python train.py --n_layer=8 --n_kv_head=2 --norm_place="pre" --norm_eps=1e-05 --bias="none" --tie_embeddings=false --parallel_block=false --lr=0.001 --decay_shape="linear" --final_lr_fraction=0.0 --steps=8080 --dataset="wikipedia_en"
Each number is 500 + 40 x the weight over its row's rms, rounded and kept within 0 to 999. Layers, rows and columns count from 0. Numbers have three digits each. The size before them is the row's rms in percent of the matrix's.

# layer 3 attention value, 192x576, rms 0.0357, rows 141-191, columns 384-479
095:511479506542504501467483455508449496534520494458484505443505479474501484488556480517523531489442538478551503477500526507434509488559500464457489443558543492465482458443534491449496520463540530511505510470506470472448436539444498481512534566460468459513458532469509443586409515505513401498
108:534522482502425520549493505515416490468532460423463435464561382509465437427549493491512483532482527576477565441497431494517535496516496469529498567474512494476557506496513524492440427518512505498468555526572411416516520494546484468523564511459549493444520471544510488488515500500510500460
105:480480509500543492459493602484489480536509516489510510569488558597435528507509465526471497524544583516519574424512488495457517461550472418438576514521493507555519519566514541474493495503475522501495486537531468498526470463547502483527476506485543456405503446481525481473457484487577503522
091:465549518480534551577513456511456467505483506506411484553518460429489549503444469456579448459510471479535456488498464499606499539438549474524458473399492618486532515450555494556555543468491526498591524508561535532484511512465493528503462476487473475502533482530447529531529471486543582523
092:479444461526494497503465465539397519497493457555472504562504526481518471526546512456464549426407497494592506517534529550511476458484483555447474416514555472444547488473500502543540585506446457448430422516430523491507487493512496427476456549571484522507526464507518463492494481539465530472
095:457502502501505467447457443476437446544506520503515542482472459476465456578450496510442536509415485483516544458485542525515483557552528488423451506518554481474524509518481498495521478490511479559490438523501528515487515501520493500477414464522531507513434504508431511486427546500507521437
089:479476495526530466487465413481458498566492563416502483482442509511451486501446479516502486506469493499474576439502511512531488520522486505510484428530573467389459492452456526505515441491472546528589494492481514539505509510574515532488466464491507414442561476503513492498450563469527491468
104:508467507492556458521476523557468476555520593581546437544448532463488525531508494481580531626510507565475438455484489555562522534451521478453499513466514527563499486543540462500480491491475542478518432470576585483488539442532497513566517518462481461485451469482414542464570510495490485484
087:536518553488547528502509547462506519519479449480553439571486535518486487454470497512521418508460502500481528560463478516482547454543555541497506535426526522534495455553454507479467442478488533473460503532555479555497538480475523487442479512406610507465473538548471501503559488458465449459
088:571487496510479511539486576560580468509502490499508474512435477523494481496561475492534461496488579531555477486476504493494489465519466479351536544435459443531491468482492541534456534553560549433545487526565550468526493370460487491504423440499530472513515562501481507504480471409536507524
100:561523553464492553469466468429531505549490419505547510555578479551502509517484506517479488429490520457469572516491529497514523486621462579522512496463499533521528464470495555557532460476436478524554442505475530501483517439482514503528508555478509485451448493499481513492497539470390500441
102:503555508508492490603506476534526451466578476485382529511566466507495424454500541527510506452530524562555547423509475497506510502434490378523545466451498563457482520535520482488509474530555450548478461485450490503524448521479539457501512460478569528553513495499478548524454474579484506482
092:519493496516483542602482534512517458574557496476449551560523534495516499501416459554558499547526459475523513467472502526587515470422490490579507503478502535487497470526456483524501481477454511522461549501493424425437548524501414442472578424550507575497576491526533471521415507493554463467
088:515505482516527505535484553543556526464526613613489474418547595573507475448515473512494554549532490491560476510480539509585504522515470483472480487487531535488450495536519504497513499533536475463480495452545509483520380445461522483417459470608498498598512489470482451519505497469608518516
091:500458458475539588529470498536445560496459489490499479473487526533473555469548525464485476447484518501516500513476477490462502503513479493474517512460437513548538547533493532459457451474447512516414504522542455484532503497499518426471421580387575472487511431485517460450507462468502458496
094:548483517487487490433535489463464488490503489389489473488478520529533447447515485519468453546484506563515518472508546503515520439491529546503445500470525537578430503436565524534495527582515551416577523479504428502485514556531502459519480434542596467591508576498489588520530468541507526546
101:507508557494583494527414385494490437558514527423483533623479493472470538544452520491505472586424529493514594382466545529549548492445486532556463430422540524511450506556545512497482496555531511477529518516464463518475462549551489501508558490487544498600506475518482507498492479598561488503
097:499499513466491418507447536530423444442522467553435491451534435556528480407506477535517489517497569459531555494555492474513491497466491439487509547524523483474494458515499440443508390529553470447410527481484475521551452538585488500483499530563495449482486489516384545439534456517571484326
092:479564451496553481551540407517385509526510553495540428517343498521481531484526530477519499485464505578467498426488510524535531481457542481473473498396556514520513524544535499561523532463541525430605438495488461496512459480505511505513515486536465481535463495523468483513547482475528542536
096:542545386479465510485499505531380523523569511512506452475485513497457482486474505501432457440471478540502551515512504505571499394544483446463441471447487480465584541551540500545524522499449483421451500474518448465519459497511433532475556460525477524482470548480475510527490529532566543552
090:463522487552417487505514537510494501440545499553525542496517564522469491570435534565501553434564490522458507461524499490473499407623508460523558404511488510483518509488456436470587518517514435519550441486486534556531561534481539578438504508467528571523491485495482569471506456517432444502
094:501539508562482447483558612483529506489510435423492508513562492385569536473484446528517502484543498501571487536487477473552495503508534529479452510453579495513526495417455508576500543464397546529492507538497560540462566495433475523519567454528509555459527412556465501510582484525502549567
100:512402506506492514485503442478481511531502487502495477493483472535542501566523476536472452530500452481437490483463524550511495546484460536514477480518500529547495477521521437501467506467524522531450534452489541430512456458486480534500571532526511512489459523493545453508434539534478473460
096:473419500498483501536488514466467538421493457481429508551497481437522492518476530494499433401501520502466473516521535485443471547602462537491505479553485479459457483461541477560532525484427548514515490492450540551443488464527498547492495503469559491472540491532485503484572462491437585508
100:485473536503513518513507505475437447499505462423439462498506466505443524479528438469517474557446532520495503485501514512518504478456486431600442570499475444501570484523526535501481489460558554538510548542536505446549490539505472563578509536560409536462519500519422518521508513482577475428
092:530401477520534484527541427492603440581516503545476496455516429490512514499512474473562615606452481474483615520513519532453501440538474525444469486418499445459499512532577510432498468503540463507496478484515474543500583464514505523540504489505478574520474604500481495494463502507531583457
102:516545466521510456534471482487521501510464558482570505508472501489506491473501484452510443486485542485580547515508508464523538554530513548551505502509502503526404585507502483432512420502460498477534501489517442462464571444508478518471494505546499452476504464509489485480548570531570469455
096:441530505511574510503516434481428449513476469438484485569530555491466473525511547479457564429485507527452464484509469503426497412498469534453473507502475523499467530466511531540487541525399536473531486504496495535489503448508495514460454525563495516496534486456506481512506522542557565560
084:525546523541461436509512451454480479481514533426526466550497509477520471491483525512462522495422464536552512547464499526559522513443533515534398493453535456472539465514531450454499514517461476517509417517444459524462489476527499497502493536534509529499544582505508517479489454506523534491
095:506494500507532514454474369508544554474497459464537504472449537477505486543517478472516551465415524537440481454460517483486547495620507486523441514510508476496432507527512499500444469480549545426517434459522526467468516451419504532500469507517466430564478530531518521533508523526474535557
104:499434465532509514500494584511507515557537493489587490580530486436498505437534506474548517541490482567497523483480422495468510468574464552453493530483500557519489532515512534553498440486489456480516474497478518525500490479408544566486477481506526523489550422497482553496597578498560521493
097:544550493523468520473539555461530524472474476525500507594525445426501529509482473483469479495531349422534506534518468542499444485399506546549429546448499495534514539519361441459472504528437501545469556531467503545496524565495513485556510454519553521539529560512484506502472567478548468530
106:502517505515462486559538499472550481536473568460530530577446587470512545533496506508434560468500419554454560448540474510420510460417565512527515443456473408546545574515450487511488508569436487528525518447407526542495480466521553493533455450470443508538502539451520508486511480499456480575
094:445455473492455408487608528492437433533493545523456522442447535470466462467467500490511444559487489548467493579489462501542463509455525456520488527470533489502518523510475486483495502512494474524428493515531533439475529465519518445503553546497429549479516473464455493542485502523541454495
094:483469499513540451450517434460562495514511413485479532533491515516523519579554505518517535507445541497540443524520511469478493586538452541498483473508500513507447485492601512448493566500525464459484396453455467437490412451468497482482429548494464480518448486465475462497530490440481573470
096:504473445504543546531480459577525520578483619478475485458574464487533550563560486483529500530490508443549439478525496477503518599581515461469508508463539570554439461524476502453504538510444498541517440500510507574565516547492485481471460477447564505523493467558499519544435478521494532460
104:483465527491584459476430548532510542493496545479464521502510557503480550616434464526547544531490491516458442490483510510557532482449538516535510447487493517608529507525499517477508552535574527488599502513511494501485511541548499494457485445475501613502512500476473441528469487488484423525
095:487420539464512571431467475483519486530470503470507475506524525524557545444519470493527464478459535422456554479510501481483538532552493558469457528477480511542470473517536539560517513500550507555531465534547488493485428532448541510517535559564480477567487527527421502451557551422557530520
085:451429487523501441415486548589485501468541507489560494470477473505538510494508512487578471488501504563547554570496453490542498531571525503476470558436559496522497491510498525556483505505494508503512419543524531529513559488482497446478462528510581502490522485504451480518576487506478537489
108:585476502525423488522565451495552562540517474599481496566380486551539573551467503484433539417481535579511483480520476480481484478521504457427458520469507474484508461438538454589495505520496535503583511481488612493504544480549532526532450438522524542500491571472494533482456465495506453535
091:449512537496538479511434566495504517473476491557446498440575524523472464515452523501583563471557449493484398532566543522515439497466499462562482425556403456502539532477507444506502574479557498483574538511564466513462522531493473529552468483476511418524502511467522498488514565541453502509
094:497510536484456544553515490521544416517493412493583547506501410514511486539522533435496492478496490514523520517514516492498527525523464500554553461518519439476454502496466539469505470522490475520560536448497512528486592520521496526619483549455460480489539442534479548472467539494503459496
098:498529476471515447522483509546427444483483513491447482419528419495507463454540490509490459547535441473505543523498535508514468504572512452491529491508510460458477447510512485395466449464515473524505527476512514517569437572483471509583489517440553518388518476558431585451502524540560472460
099:449491523513551444537416541464380509528453435449496501508501434475432495519453517470519483558472495464521520479488551513460465439471467518476454430485531492577516512453512522512459535457446468472449575493479503505491558472533467486448502515429596431442540538534530497521562501555524494465
105:521477424473460497524498462510510429505550460490505503483506444510510507474470469504480536508464447425459520529494509508437511495412468573442510489520504519455410525444472493557535416489485537497454548497506524429430469508489499491503494487597408504462446546495492462502426480456517458489
095:468546469505512454452516513522448600489477434465509490523416594555520526483545480513559446481583558536520488493518497454484528446535547618497528520480516489566481501453484527527496501488503490486543577496473457526506503447470539513455466482483503475469476495475467494522540532500488507544
104:565583501521465504505523444451465493506506446565492499568506428530525454493537495482510457457490487515455528445517520482530525450525490437470477525498495529468459461509500466593556508517473502491434409510475505509525501494420440554547588564578496539471470564515515503535473459507482497453
094:548629533515508484499416414415478519522532460395448467508523489481512497540497490481482526489500553410444434482519523505594505449565503525442496477496460508504445483482489547462445435484503596540549446495514482523500554540441496465581457461540523503475429501523439504501499510475597456600
104:549554498471508514483501562539551517548476544558533488540453459483511465472480499499503480506536504454455410549506495538501504519489492505574500582521426453407511454467471495465545473536576442538524496511459470496547464521485552485576442535490529485506432513469455546540486519462594343467
099:469461486466489554496418524510482540504508481485516500529549549476499479472458546495530592461463507458455500515460512524511480553544519563499435410493519513491527501505514529506561432556507460500505431507506551469465444437451498491453517524535481529557399446549473518503587483451459512489
100:428504499503583554506463485498463498532489542511507510498512605442494431488491530501543506522483493490531447491496504478556455537487488450488516507494521498461543483453462562546563497505462525468527491444570568492476488535520488479487520463536497488515518440516502542521520527536526427493